config.yaml
head_dim: 64
norm: "rmsnorm"
norm_place: "pre"
init: "normal"
init_std_o: 0.0224
init_std_down: 0.0
Each number is 128 + 24 x the weight over the matrix's rms, rounded and kept within 0 to 255. Layers, rows and columns count from 0.

# layer 4 MLP up, 1024x256, rms 0.076, rows 921-929, columns 0-255
[[121 118 155  97 139 135 145 121 135 113 123 110 132 132 133  86 126 121 151 141 118 149 137 118 123 148 163 150 169 136 149 113 176 133 179  83 148 103 104 113 113 129 136 141  85  89 153 137 120  71  93 110 153 124  98 106 120 161 142  99  99 138 136 159 137 131 149 135 128  98 126 111 103 180 118 154 134 143 128 124 135 123 153 133 100 169 111 112 118  62  86 135  94  95 101 136 112 115 131 102 112 125  97 123 124 163 101 133 125 119 134 124 100 173 100 135  89 196 130 129 154  88 114  80 115 124 185 104 142 100 136 108 145 138 121 157 152 133 123 123 126 196 143 115 120 169 142 157 109 139 108 137 154 103 106 134 105 109 140  84 116 107 162 125 152 135 111  89 161 127 132  97 124 131 169 181 113 117 118 120 118 103 128 136 136  82 151 142 131  99 142 141 120 111 147 146 152 153 115 128 111 134 127 132 161 127  86 134 148  96 166  75 102 125 103 118 120 105 122 130 131 139 160 146 122 100 116 111 125 140 131 174 126  94 105 143 143 143 124 111 115 147 132  98 114 149 102 113  67 112 150 118  95 109 136 122]
 [169  71 112 137 107 169 153 119 150 143 125 144 109 125 123 120 151 150 162 115  95 136 127  83 142 128 135 148 114 109 125  84 155 143 113  94 136 104 150 158 153 124 140 138  80  95 162 159 119 118 108 149  81 117 159 141 109 152 128 138 172 102 122 129 132 106 182  94 170 124 102 101 117 151 103  98 132 132 109 142 107 131  98 104 129 131 124 139 152 168 134 163 111 119 154 120 130 134 117  69 126 116 150 122 128 176 110  86 114 109 125  96 155 192 145 114 132 137 151 139 117 135  81 124 155 122 165 113 135 144  89 162 154 133 132 122 145 172 171 122 192 120 115 129 153 120 147 144 140 131 121 126 135 119 129 123 112 168 134 143 130 162 108 151 121 145  97 137 108 127  91 109 155  90 120 146 141 145 133  98 102 110 103 151 112 145 107 187 109 147 106 137 101 163 117 124 136 171 120 142 102 102 142 139 101 150 131 105 129 134 166 143 124 109 136 181 168 147 131 121 139 139 155 133 124 113 118 142 137 166 132 126 136 102  71 110 129 150 137 112  97 108 112 116 104 107 120 115 146 138 104 146  98 131 167 132]
 [131 148 143 121 122 152 119 144  99 106 102 147 125 138 113 102 115 159 137 163 112 156 121 131 116 111 120 142 143 160 100 127 119 151 130 119 180 127 137  69  93 126 138  94 117 109 142 111 116 162 135  84 126 121  87 143 149 141 116 139 131 104 101  79 122 131 181 138 142 128 101 142 148 123 114 168 144 136 125 110 121  91  89 140 122 138  93  89  72 144 129  85 119 116 127 144 161 135 157 132 127 131 104 135 144  98 124 132 110 113 113 107  93  93 112 158 119 122  89 113 138 143 129 141 100 132 142 156 161 137 125 133 151 133  90 115 170 135 143  92 182 118 157 152 122 163 139 112  80 122 120 116 145 117 117 103 126 129 125 150 145 103 127 160 129 143 101 119 138 138 116 128 127 192 140 140  89 106 143 115 147  61 130 154 115  90 116 141 157 128 107 122 195 167 103 138 141 139 108 153 145  94 118 145 114 112 144 107 111 139 132 101 107 184 120 150 129  95 111 128 145 114 113 113 100 124 112 111  92 144 107 134 136 111 135 141 113 103 136 143 137 128 127 149 101 127  92 109 149  87 122 127 110 128 139 149]
 [132 114 165 126 130 124 111 156  65 117 153 140 112 132  90  95 140 130 118 108 133 142  95  95 139 117 101 143 113 121 145 106 154 152 149 105 129 131 139 104 146 102 121 144  99 164 135 140  95 113 152 156 143 103 107 118 123 143 147  54 116 105  93  85 171 126 128  80 141 176 130 140 141 175 142 106 141 119 118 117 152 123 111 114 129  93  96 116 137 103 135 145 154 175 146  96 118 155  90 167 117 175 132 157 134 169 124  88 132 114 145 128 116 170 102 143 119 134  85 161 135 160 182 149 127 125 134  69 145 120 135 132 148 130 143  95 137 147 135  96 130 121 114 122 146 137 162 137 144  93 128 134 106  86 134 129 190 111 162 155 131 131 120 124 123 100 148 130 125 122 101 123 136  65 120 102 146 151 100 121 115 141 111 175 113 126 111 117 108 114 101  94 146 111 155 133 150 135 142 123 137  68 119 139 100 149 107 154 124 171 125 128 114 126 147 112 170 106 151 117  87 111  96 135 160 109 119 136  80 124 167 127 156 133 123  88 115 120 112 143 113  78 128 103 123 110 138 118 112 126 123 144 127 116 106 126]
 [163 159 164 122  83 104 167 135 126 149 153 127  97 135 128 122 159 111 162 135 150 106 149 118 105 115 155 137 130 120  79 105 135 110 101 154  91 129  93 110 121  99 113 168 152 110  93  97  81 108 136 164  84 158 122 184 133 118 104 121 125 109 150 120 160 116 114 163 102 154  98 120 120 126 139  44 107 116 131 137 101 135 105 168 142 109 119 120 159 167 120 119 171 137 133 135 127 131 135 126  99 127 115 173 181 160 123 133 126 134 166 130 117 163 122 152 122 150 128 107 151 135 147 164 160 139 152 161 133 117 123 134 142 125 126 139 116 158 136 113 141 146  80  89 160 114 136 149 129 137 127 130 113  95 144 121 104 152 176 143 144 105 119  74 115 136 141 109 152  78 152 113 100 127 134 147 114 126 137 129 115 131 124 136 175 120 140 126 112 146 144 109 112 114 150 139 117  91 149 134 164 140 105 131 130 144  99 133 154 129 157 125  96 131  92 131 139 152 124 146  98 144 111 115 164  86  86 124 149  88 116 106 118 102 130 151 127 124 108 157  62 100 153 151 139 145 154 133 119 115 109 125 136 172 162 118]
 [164 110 157 157 149 150 175  93 148 133 137 104 141  99 119 156 108 129 125 128 109 120 151 135 130 129 103 126 108 151  86 152 120 155 155 120 116 122  98 114 131 151 133 137 106 169 100 164 163 135 176 128 136 148 128  97 101 155 175 164 158 111 107  91 164 152  57 132 102 149 117 141 170 174 118 159 153 153 133 132 110 124 116 117 133 134 130 146 144 130 156 109  99 100 102 171 141 113  99 167 133 127 125 176 126 157 130 164  93 161 148 121 163 142 133 157 157 155 154 139 155 131 161 132  99 145 143 130 110  81 124 148 144 137 140 124 154 179 142 110 157  99 145 137 146 127 110 164 133 111 125 124 112 132 129 143 167 105 141 137 146 133 135 136 117 121  96 153 138 147 140 107 147 106 150 169 110 161  98 127 125 123 141 111 118 128 146 128 143 135 128 123 160 122 132 148 146 129 141 125  86 100 125 133 153 137 160 104 132 143  98 121 141 165 134 150 128 113 109 122  96 125 130  62 154 115 158 141  94 118 130 125 109 154 105 144 133 126 145 113 122 107 153 121 130 119 142 163  89 119 116  77 131 130 138 126]
 [132 128 158 158 145 125 132 121 117 135 128 134 125 129 103 132  92 151 125 133 128 104  95 103 170 139 121 142  92 136 125 155 142 127 114 112 120 147 114 155 143 121 110 129 118 115 123 132 132 132 105 134  62 104 166  84  78 148 136 123 123  85 175 140 113 130 157 135  95 140 157 151 125 159 138 167 136 153 136  94 133 185 122 132 118 168 153 112 142 107 123 135 126  89  95 129  85 147 122 141 126 124 149 129 134 120 129 134  98 106 135 106 114 142 134 151 127 110 134 144 148 112 110  85  97 107  96 119 146 117 146 148 127 145 126 137 123 129 112 130 135 142 134 137  98 128 105 159 121  97 133 184 115 158 101 165 143 109 147 105 121 121  98 120 127 148 186 118 106 153 138 141 184 140 160 138 110  99  92  93 166 128  92 184 118 119 114 105  88 141 137 143 143 127 154 142 128 105 114  97  94 160 123 140 139 142 164 155 114 148 134 128  96 115 162 146 123 111  67 166  96  89 147 127  82  98 146  97 123 123 105 153 127 122  96 120 193  77  97 130 189 109  90 135 120 127  91 165  75 142 121 135 134 164 140 119]
 [ 74 106  49 120 179 109 106 146 111 182 141 125  78  80 158 168 145 136 119 135 129  99 140 161 112  81 119 141 117 104 151 111 139 153 130 129 187 129 118 144 155  85 192 145  87  77  86 126 148 132 105 156 140 154 153 165 111 135 125  89 178 130 167 159 128 138 168 131 160 145 152 140 159  91 130 127  89 130 125 134 153 116 163  90 121  89 124 116 163 147 138  94 103  85 123 100 106 120 110 126 111  74 191 131 114 137 131 117 131 137 123 138 138 134 171 146 117 127 119 128 129 139 126 138 158 168 129 159 118 132 158 130 154 124 116 168 130 120 127 113  91 152 153 101  98 100 133 136 120 157 109 148  88  98 135 100 127 155 136 124 137 159 111 115 112 103 114 117 176  90 145 128  64 147 153  82 136 159 133  75  99 144 129 110 112 123 123 107  96  94 143 146 132 102 148 174 138 163 123  97 100 170 115 146 140 113 125  96 137 142 123 149 115 152  93 157 140 130  75 120 119 113 130 163 108  86 120 147 130 172 126 100 139 115 106 145 149  95 146 142 120 147 140 139 148 138 127 102 158  96 146 166 115  97  77 162]
 [119  59 105 114 116  89 153 102  99 139 115 119 124 136 182 112 179 132 150 118 148 117 138 125 126 138 101 119 143  66 102 154 146 134 150 108 158  81 170 131 151 141 156 116 132 132 160 103 103 100 170 169 141 112 131 148 123 116 127  99 114 124 156 158 136 163 115 130 109 145 117 144 165 106 111 106 121 116  56 118 107 179 135 150  95 126 116 154 158 113 133 141  92 138 191 169 114 110 103  91 123 150 118 116 146 141 171 119 118 127 106 162 133  80 159  98 102 150 148 144 165 125 130 139 170 150 133 158 102 152 112 134 139 169 129  97 143 152 132 165 101  94 112 134 146 102 131 118 106 180 109 162  88 141 169 127 150 161 144 122 140 147 121 126  98 123 157 134 124 118 135 140 130 145 159 121 197 152 138 104 108 125 136 133 151 104 101 130 136 134 114 116 180 118 127 115 128 105 128 125  86 144 136 144 157 107 182 150 145 155  82 104 180 109 127 159 126 166 138 146 139 156 169 135 145 138 169 139 141 129 145 126 102 133 107 124 167  98  88 100 148 161 138 125 116 140  69 126 119 134 135 162  95 135 111 110]]
# layer 4 MLP down (transposed), 1024x256, rms 0.0754, rows 921-929, columns 0-255
[[121 168 126 128 134 139 146 125 109 129 138 136 103 149 123 171  85 159  94 159 103 117 135 205 115 122 167 134  75 135 145 139 118 123 141 140 147 158 160  91 169  82 147 138 145 152 139 124 104 100 124 139  93  80  98 181 108 146 124  93 153  81 122 135  89 131 158 129 118 113 125 129 138 144 153 140 134 130 119 118 133 115 159 118 141 110 136 138 138 123 125 122 143 132 152 107 128 119 173 103 152 147 126 116 150 140 133 146 105 129  93  89 135  96 142 141 146 109 118 173 148  96 154 152 144 151  92 128 139 125 140 148  91 127 140  91 133 132 105 134 159 133 139 135 157 148 127 210 131 149 134 148  96 132 124 116 126 158 139 142 102 115  77 132 142 119 144 126 127 130  93 107 168 140 110  95 115 108 146 107 151 149  89 145  98 103 162 144 107 131 145 105 118 109 147 120 126 107 120 142 154 128 103 139 124 135 135 131 155 149 132 213 161 158 104 125 113 171 128 125 100  79 107 144 118  77 147 145 139 107 158 123 127 128 130 135 137 166 136  92 151 113 138 133 137 118 142 154 164 129 147 117 120 116 135 114]
 [138 106 170 129 148 163 115 111 116  98 152 117 161 103  92 108 101 149 133 148 102 112 128 115 152 157 110 137 177 136 125 120  97 111 143 138 136 121 152 135 164  73  79 129 105 147 106 127  95 112 137 154  98 125 111  89 144 159 152 182 116 136 154 144 142 141  96 107 124 124 123 115 144 116 142 144  83 104 106 116 112 130 121 132 101 131 113 143 146 126 142 118 125 167 133 130 119 138  96 146 129 101 141 115 157 134  89 152 138 116 153 172 153 104 166 131 186 163 118 149 133 165 135 114 167 171 137 138  68 137 119 126 105 119 120  90 135 117 152 139 110 101 102 179 133 162  96  98 140  86 114 120 134 144 134 135 143 144 124  94 158  81 131 168  78 147 127  82 134 140 123 118 130 106 126 168 106 101 136 108 125  84 115 148 128 126 127 138 142 103 121 134  87 138 120  96 153  84 107 142 122 134 145 154  59 127 119 138 120 108  77 148 148 140 129 127 102 116 130 111 127  97 161 111 141  80 149 117 141 131 128 114 106 151 142 150 121 159 143 152 136 119 138 134 160 144 117 169 133  99 148 156 120 136  56 100]
 [113 138 154 161 107 136 116  82 134 119 111 156 163 137 113 110 102 142 116 178 135 132 134 120 153 106 108 132 164 120 113 155 137 111 128 105 128 119 131 126 142 153 152 123 176 104  88 121 122 153 125 125 118 126 156 119 137 122 120 121 134 106 140 114 160  87 147  89 109 101  82  85 107 130 122 124 103 152 103 114 143 104 139 154 133 107 104  98 159 148 154 136 149 166  92 120 136 121 131 149 212 167 146 141  90 152 135 128 133 123 173 123 128 117 137 104 129 140  88 137 122 137  97 107 116 157 119 128 124 120 111 133  92 134 109 124 168 116 138  88 144 111  99  67 106 107 151 128 127 103 153 120 154 101 181 117 118 137 131  91 139  97 137 139 120 177 138 152 123 121 147 104 100 160 156 134  76 139 150 158 127 114 142 166 152 146 115 143 164 141 131 119 119 113 111 120  97 141 142 154  87 144 134 122  80 120 143 145 107 140 144 103 120 128  87 109 165 127 124 116 123 124 161 130 110 130 114 165 146 146 113 108 104 142 148 135 143 100 121 114 149 115 147 100 146 145 114 139  88 109 156 102 146 127 119 160]
 [156  88 149 127 105 135 146 118 176 148  79 110 116 130  55 106 129 108 148 114  96  95 133  99 147 143 118  91 136 180  99 123 112 110 127 163 111  92 153 136 133 142 155 138 150 109 106 156 133 144 123 127 126 135 138 113 125 111 117 163 123 161  97 101  94 145 170 168 111 124 165 125 160 145 110 133 113 129 112 101  85 124 146 132 137 114 155 132 115 131 136 106 110 119 147  72 107 161 122  80 100 150 112 142  73 114 120 133 165 100  90 116 144 110 156 154 167 147 202 139 164 113 147 112 118 127 151 115 124  98 147 104  77  86 157  87  99 159 140 124  97 139 154 182 143 161 140 130 120 157 129  95 175 158 138 123 118 136 113 135 120 148  97 137 115 153 144 141 120 174 173 120 147 155 150 172 105 141 140 121 156 115 126 143 117 128 131 152 118 104 151 149 164 118 140 127 157 179 151 125 106 125 130 104 147 129 110 124 138 114 131 183 121 149 161 120  99 128 111 106 168 121 144  90 151  86 119 121 175 140 104 109 129 101 110 130 114 131 147 124 136 151 105 151 114 114 111 169  97 126 103 127 128 112 110 132]
 [146  77 155 150 126 130 115 122 116 102 114 120 102 111 126 120 108  73 147 132 136 130  89 109  93 158 128 138 132 134 130 154 128 101 106 143 135 107 162 119 118 155  84 172 132  65  88 123  99 116 106 136  97 145 156 147 123  94 115 148 118 120 139 151 132 146 127 126  91 124 126 172 143 133  85 118 156 110 134 123 103 145 136 102 114 104 140 111 134 191 121 114 117 130 109 119 132  29 120 132 136 148 154 117 174 126 148 160 111 127 135 135 102 180 122 135 152 127 139 119 176 139 102 154 132 125 153 128 129  90  94 119  84 142 153 113 145 164 171 125 144 125 142 102 142 102 156 104 106 136 131 139  95 109 124 165  59 155 138 124 121 124 137 117 106 139 131 120  96 121 169 110 113  99 132 106 136  95 149 116 133 141 142 127 144 140 138 151 119 124 121 119 133 143 122 176 150 134 155 133  91 109 122 167 116 131 131 123 156 125 136 104 156  91 121 168 102 167 168 165 114 175 124 121 160 132 127 130 128 136 160 122 108 110 135 164 179 146 108 172 123 121 142 113 113 152 153 102 154  95 147 133 142 124 151 144]
 [123 109 140 126 156 140 119 101 154 112 112 147 144 161 125 125 117  89 137 168 144 113 135 101 106 118 115 149 105 137 122  95 122 131 123 141 122 132 138 118 127 147 130 128 140 114 140 122 124 136 161 127 166 158  99 127 135  70 142 127 167  87 114 106 128  99 125 110  85 127 107 115 157 118 119 102 111  96 140  94 119 133 146 151  96 135 125 123 137 130 131 130 161 139 146 132 115 116 121  99 126 122 121 170  74 126 139 121 135 121 102 139 154 135 130 138  78 124  95 155 151 146  89 119 142  66 158 142 135 120 131 166 101 108 143 135 153 115 155 124 139 130 111 150 111 136  92 118 125 112 117 139 115 132 119 138 158 170 126 176  84 141 120 118 114 159 134 110 139 173 163 101 129 122 115  75 189 137 148 124 129 153 125 152 123 144 133 134 131 133 116 152 131 153 153 147  98 129 112 115 167 115 126 128 135 112  67 101 111 131  91 159 128 135 129 148 139 159 119 134  95 144 144 128 119  99 139 131 146 127  82 133 177 117  91 130 125 136  84 129 113 112 108  99 186 111 116  96 142 143 129 109  93 159 123 120]
 [146 154  92 116 146 146 138 154 126 126 115 136 157 126 143 109 127 120  90 115 177 124 130 104 118 133 131 139 135  93 150 161 143 118 131 118  88 160 129 192 110 117 131 103  99 133 177 126 149 135 152 146 112 142 158  92 148 142 127 143 154 113 184  90 122 128 143 133 123 115 167 172  99 192 102 113 134 142 126 118 100 141 144 124 110 133 126 100 141 160 158 132 165 123 156 122 129 154 140 108 114 145  89 114 148  94 129 119 127 151 164 146 162 149 127 127  99 118 124 124 148 116 129 135 125 116 101 157 126 144  75 131 121 143 133 136 129 143  97 112 142 126 143 112 137 135 100 109  99 131 163 149 140 166 119 173 183 150  91 120 115 103  82 155 128 139 119 123 116 184 122 127 122 147 159  83  95  90 138 167 168 114 111  94 103 127 112 139 134 146 127  94  61 156 134 131 124 133 110 143 145 121 138 153 140 158 175 111 155 140 113 117 159 118 115 102 137 104 123 145 154 130 105 150 123 124 164 131  97 108  85 128 100  57 167 120 143  98 131 103 169 148 143 137 174 135 116 128 143 115 117 101 114 102 164 112]
 [ 86 113 108 118 103 157 180 149 134 160 157 113 113  93 169 116 124 118 139 134 147 126 124 132 106 123 125 151 179  96 192  91 130  98 172 140 114  69 129 141 132 127  96 195 120 111 158 150 146 126 118 152 114 129 141 138 122 131 115 175 151 150 117 140 113 145 166  95 159  99 120 171 169 150 117 105 119 102 162 111  99 126 121 132 134 124 101 123 158 110 109 162 117 118  83 138 113 161 165 132  85 113 139 134 122 162 116 110 105 101 164 139 178 130 147 155 128 182 141 154 128 131 123 135 109  99 157 134 142 132 117 121 155 126 109 132 124 113  91  85  89 117 159  91 126 112 122 141 116 113 144 148 101 133 135 127 126 139 104 137 109 151 134 173 150 134  75 147 116 111  87 136  97 116 111 132 128  95 168  49  77 151 136 174  87  58 131 150 122 151 160 143  80 174 143 160 123 183 123 140 143 108  98 109 139 133 137 135 108 102 119 195 113 135  98 149 121 117 120 111 127 127  92 168 121 122  98 117 129 147 129 122 126  91  92 144 132 165 156 127 150 145 123 116 141 114 127 145 100 133  96 129 162 124 115 145]
 [134 123 134 165 156 154 146 167 117  59 123 118 151  72 110 127 132 152 110 165 108 125 121 108 163 113 125 164 190 153 117 139 155 133 144  93 108 150 144  94 143 149 142 125 173 126 111 133 173  86 105 156 102 126 111 139 190 167 133 124 103 142 125  57 149 159 146 108 104 145 144 132 102 126 137 150 106 105 135 112 143 137 128  77 101 131 108 114 161 101 164 169 160 141 146 157 118 114 122 129 162 122  99 152 150 128 117 161  78  72 112 129 128 155 140 157 201 117 137 147 132 150 119 139 125 143 151 127 132  96 142 157  76 157 178 142 130 122 118 141 158 158 119  95 158  96 151 150 137 105 127 183 144 138 206 109 133 116 109 132 105 123 141 132 111 144 104 175 131 161 113 131 140 140 146 154 132 142 110 146 129 113 141  85  89 152 151 118 137 133 128 106 126 156 101 168 120 127 149 126 146 167 134 137 113 138 120 118 123 147 182 138 117 125 127 100 151 123 151 114 118 156 154  58 152  81 133 178 154 130 119 129 131 163 108 132 141 143 126 148 130 119 117  75 116 114 112 144 173 102 169 109 125 124 128 124]]
# layer 4 MLP gate, 1024x256, rms 0.0816, rows 922-930, columns 0-255
[[108 108  48 119 129 114 100 129 110 113 116 115 152 120 106 106 100 130 131  90 134 148 123  66 141  59 122 139 140 122  93 128  98 120 119 102 151 185 146 127  83 125 127 113 124 116 133 177 156 160 124 130 161 140 137 105  90 103 132 118 125  75 166 159 129 104 176 107 156 147  89 129 127  95 131 151 127 175 132 117 147 150 115  96 127 105 151 125 109 123 112 114 159 109 104 155 125 121 128 106 134 114 109 106 132 141 133 127 118 149 183 123 137 111 114 173 101  97 132 142 137 100 167 133 158 115 132 132 104 144 148 176 177 120 128 140 121 140 139 137 136 161 126  95 164 116 117 116 105 184 162 121 112 133 145 131 112 151 110 139 111 115 137 102 137 142 133 126 114 171 161 133  98 107 170 124 144 106 147 127 115 132 103 132 143 168 122 132 101 141 101 146 146 126 120 113 135 149 165 175 157 115 130  92 118 118 146 105 115 139 122 119 127 129 117 119  99 154  96 129 177 160 107 118 111 115 185 134 165 140 143 136 142  70 128 121 155 145 127  93 129 129 112  94 110 116 109  98 125 157 107 104 143  83 120 138]
 [ 90 121  97 113 142 113 126 154 104  98 165 154 131 154 114 130 122 103 135 161  96 126 140 166 129 127 148 111 103 113 114 127 129 112 112 109 150 153  82 153 115  91 143 137 125 127  87 121 128  89 123 153 130 148  66  92 138 105 182 121 127 113 118 140  76 103 120 129  98 105 131 123  94 118 135 124 165 116 121 106 140 125 131 155 143 107 134 116 149  79 131 144 135 115 162 104 111  99 102 132 123 140 115 118 128 132 145 125 123 160 151 150 173 133 173 161 181 138 128 152 124 142 115  97 142 109 118 121 156 170 133 114 132 155 136 146 125 157 112 115 152 138 140 156  80 105 116 112 128 141 129 150 131 128 115 131 142 136 132  85  98 123  94  75 150 109 124 139 144 134 145 144 142 100 133 123 121 143 128 140 113 139 203  98 137 149 109 186 114 131 113 159  71 123 108 138 140 131 134 156 146 141 135 119 129 118 126 125 118  87 119 109 107 113  95 125 142 158 135 165 117 133 105 184 137  80 139 145 127  96 150 101 116 144 126 137 155  85 124 100 141 127 101 145 172 113 123  98 119 132 127 133 109 155 124 148]
 [133 127 110 167 118 108 124 110 130 124 142 128 154 132 114 109 131 111 164 109 132 103 125 135 136 126  83 118 120 141 203 130  66 161 127 103 134 132 136 123 157 131 121 129 113 149 149 117  98 115 160 118 166 110 128 106 152 137 122 119 149  98 168 137  89 122  90 121 123 122 105 127 114  73  85 143  72 159 181 148 145 115 111 149 112 130  99 101 117 141 157 142 128 135 114 129 154 152 149 123 106 139 162 146  91 116 108 121 151 133 139 137 146 122 160  93  90 132 118 153  71 108 124 139 139 120  87 131  96 160 104 143 153 129 109  97 134 106 125 127 107 183  88 131 136 159 135 121 145 127  70 124 124 169 146 137 114 102 146 119  80 104 107 112 160 120 145 123 136 121 127 135 142 142  69 131 123 129 105 142 122 156 159 102 116 145  85 150  76 179 124 112 114 116 150 103 111 109 150 114 114 149 105 115 102 103 148 126 103 118 165 124 112  81 122 133 105  90 140 134 151 102 117 102 124 148 168 118 159  77  99 132 159 112 149 134  83 152 136 119 177 135 118 144 104 154 119 167 114 127 136 107 115  84  66 124]
 [111 152 130 118 112 145 134  97 131 118 118 125 102 125 183 135 130 128 141 125 124 143 130 131 144 132 104 148 150 172 136 140  88 134 147  91 138 164 111 103 107  84 163 107 157 154  92 129 151 113 157 135 169 112 116 131 133 133 169 148  91 130 137 112 128 121 112 155 135  96 174 121 124 128 110 157  91 104 149 109 124 156 121 147  96 120 115 144 139 102 137  93 110 123 145 152 124 111 140 107 114  96 113 143 136 129 107 117  72  96 115 114 126  94 130 112 171 116 129 135 135  95 139 108 108 121 150 131 139 134 109 138 167  85 111 115 106 103 123  81 109 127 124 101 148 144 127 126 173 125 114 122 120 124  93 124 170  86 154 119 123 166 117 134 143 116  98 142 146 120 127 150 142 130 146 141 105 191 162 110 116 110 124 138 155 155 136  96 140 132 152 144 122 110 145 132 173  85 173 130 128 161 156 137 105 129 132 120 103 112 162 118  90 162 111  98 129 105 154 112 147 160 131 150 122 124 117 104 134 114  66 144  94 128 171 125 120 120 153  76 124 131 153 123 128 123 114 117 131 154 131 147 143  76 100  97]
 [155 165 137 146 107 122 124 138 127 150 127 169 123 146 120 118 156 119 181 115 125 160 144 108 132 120 114 142 126  95  98 122 139 109  92  93 157 144 153 167 107 115 112 118 123 116 152 112 155 119 118 145 146 144 105  81 126 139 125 122 128 139 152  93 101 159 129 149 118 109 118 106 118 143 127 118 121 156 113 145 130 165  95 124 127 120 158  88 145 120 141 103 135  88 139 128 160 111 157 120 118 118 120  88 127 101 135 174 156 106 121 160 119 102 115 115 124 128 114  81 139 140  99 112 119 151  79 121 155  98  69 154  87 128 124 132 153 107 155 129 174 130 132 134 104 127 107 105 126 100  93 144 168 155 126 156 119 166 116  70 122 113 167 148 121 133 140 134 126 146 121 105 135 123  66 140 114 119 121 119 136 134 102 153 117  83 122 142 103 134 129 108 137 123 126 140 123  95 166 146 126  86 166 121 135  93 130 112  89 115 155 115 128 109 109 145 153 156  94 156 118 134 133 135 129 117 108 140 147 147 114 117 116 122 133 133 156  95 106 128 102 138 131 161 166 112  84 110 133 144 110  96 106 120 113 136]
 [115 153 135 116 107  99 138 100 121 142 118 166 130 165 136 124 132 131 111 149  84 119 154 152 147 142 207  96 167 135 112 106 139 111 167 167 122 146 148 108 125 119 112 129 120 103 143 120 110 147 145 139 146 176 133 139 148 138 124 162 162 147 135 156 139 142 114 132 154 155 112 110 130 110 161 155 119 137 123 153 111 149  74 139 104 122 135 162 125 120 135 101 135 115 170 161 159 127 163 143 137 100 104 136 170 128 102 123 116 151  73 122 118 125 111 138 129 112 130 180 154 129 108 162 147 171 200 137  81 109 175 173 132 117 136 134 122 132 124 116 136 153 133  93 111 134 167  84 107 113 134 174 114 132 164 142 126 138 137 135 136 169 142 131 137  49 132 115 145  94 161 135 121 105 116 133 129 118 137  98 114 158 115 144 117 117 150 133 114 131 123 156 142 106 104 136  96 104 122 111 161 144 121 105 117 134 111 150 134  94 159 167 108 141 155 114 178 138 141 108 109 129 130 119 143 101 110 169 168 121 129 107 140 135 121 117 133 138 120  58 126 118 123 168 127 154 100  64 117 111 164 153 123 174 130 156]
 [ 93 120 131  79  93 106 158  90 144 133 164 101 117 142 122 105 103 128 111 162 110 128 118 136 138 145 165 136 129  97 101 112 139 123 127 119 126 136 115 141 155 101 122 169 141  92 152 147 123 135 128 174 135 126 169 125 153 117 145  94 139 136 118 143 124 151 169 132 109 121 101 106 101 129 162 164 116 117 147 143 101 121 119 119 111  90 110 181 133 104 132 113 159 109 127 123 165 148 156 144 100  88 135 144 149 137 111 174 117 149 146 122 102  75 113 138 135 137 147 106  96  75 102 112 128 164  90 113 116 104 138 130 185 164 112 138 104 150 128 125 122 137 124 144 112 115 131  79 171 145 122 125 152 137 130  86 143 196 176 105 109 111 148 150  93 115 122 114 148 126 123 138 140 130 132 114 121 119 130 147 113 120 110 151 159 135 187  82 108 100 116 177  83 149 153 111 116 163 148 148 135 128 103  94 114 127 126 108 108 100 101 131 145 143 133 133 132 196 133 102 149 142 173 167 160 140 142 154 179 135 131  86  81 145 130 138 149 135 129 107 150 105  72 116 145 109 151 133 146 131 136 184 123 131 110 134]
 [117 114 136 123 153 148 125 132 158 137  83 161 120 109 118 108 104 117 131 112  77 172 113 110 154 157 104 131 151 139 162 130 107 177 169 103  99 121 136  85 129 121  72  65 142 152 181 159 122 118 119  95 132 111 132 152 129 107 120 118 124 136 173 119 112 168 131  74 106 108 121 160  91 130 173 141 147 121 127 168  98 133 133  85 113 187 137 132 143 144 117 123 149 139 135  72 150 131 137 116 115 125 155 107 140 116 103 101  89 117 152 130 109 171 113 104 155 117 150 164 128 103 183 105 177 115 209  93 137 104 141 126 178 157  97  99 112 124 142 103 108 178 205  97 160 147 110 143 123 152 119 127 149 135 123 159 130 121 147 140  97 150 123 168 121 117 125 115 115 163 122 126 131 147 116 123 106 139 139 137 120 116 112 112 156 130 139 142 146 114 167 116 176 110 142 158 145 120 121 115 116 124  57 107 103 102 140 157 121 150 152 126 160 108  94 129  92 142  94  91 104 114 104 163 121 147 127 131 102  94 115 119 144 133 143 152 185 127 129  77 101 158  94 110 127 107 152 103 125 125  95  99 135 141 150 140]
 [115 133 141 130  87  82 131 128 160 133  99 138 166 158 120 105 123 147 151  93 172 125 127  98 186 121 169  72 165  85 135 128 136 158 155  75 129  69 163 113 131 155 141 121 140 143 166 159 107 187 126  95 135 105 115 119 108 142 152 155  91 100 144 118 125 143 168 110 117 142  97 166 130 133 109 104 164 128 119 165  81 164 136 171 160 115  97 113 161 140  76 147 176 147 185 138 161 142 144 159 146 185 131 137 129 150 128 115 101 163 121 128 106 140  58 135 127 159 124 138 130 163 164 113 156 127 111 167  97 129 147 136 136 130 134 122 101 122 132 104 149 129 139 140 136 124 126 135 169 137 146 141 143 137  88 144 154 158 133 151 111  93 110 146 158 131 131  94 161 169 108 124  83  81 163 130 135 115 157 113 112 125 116 127 135 162 131 111 132 116 142 122 166 149 127 132 162 119 146 119 135 125 126 110  85 119  91 121 103 111 138 116 167 120 119 166 132  74 129 138 173 108 175 146 115 145 116 149 146 142 139  98 145  95 122 120 134 115 107 110 119 131 138 136  88 107 155  96 153 195 147 122 151 124 117 100]]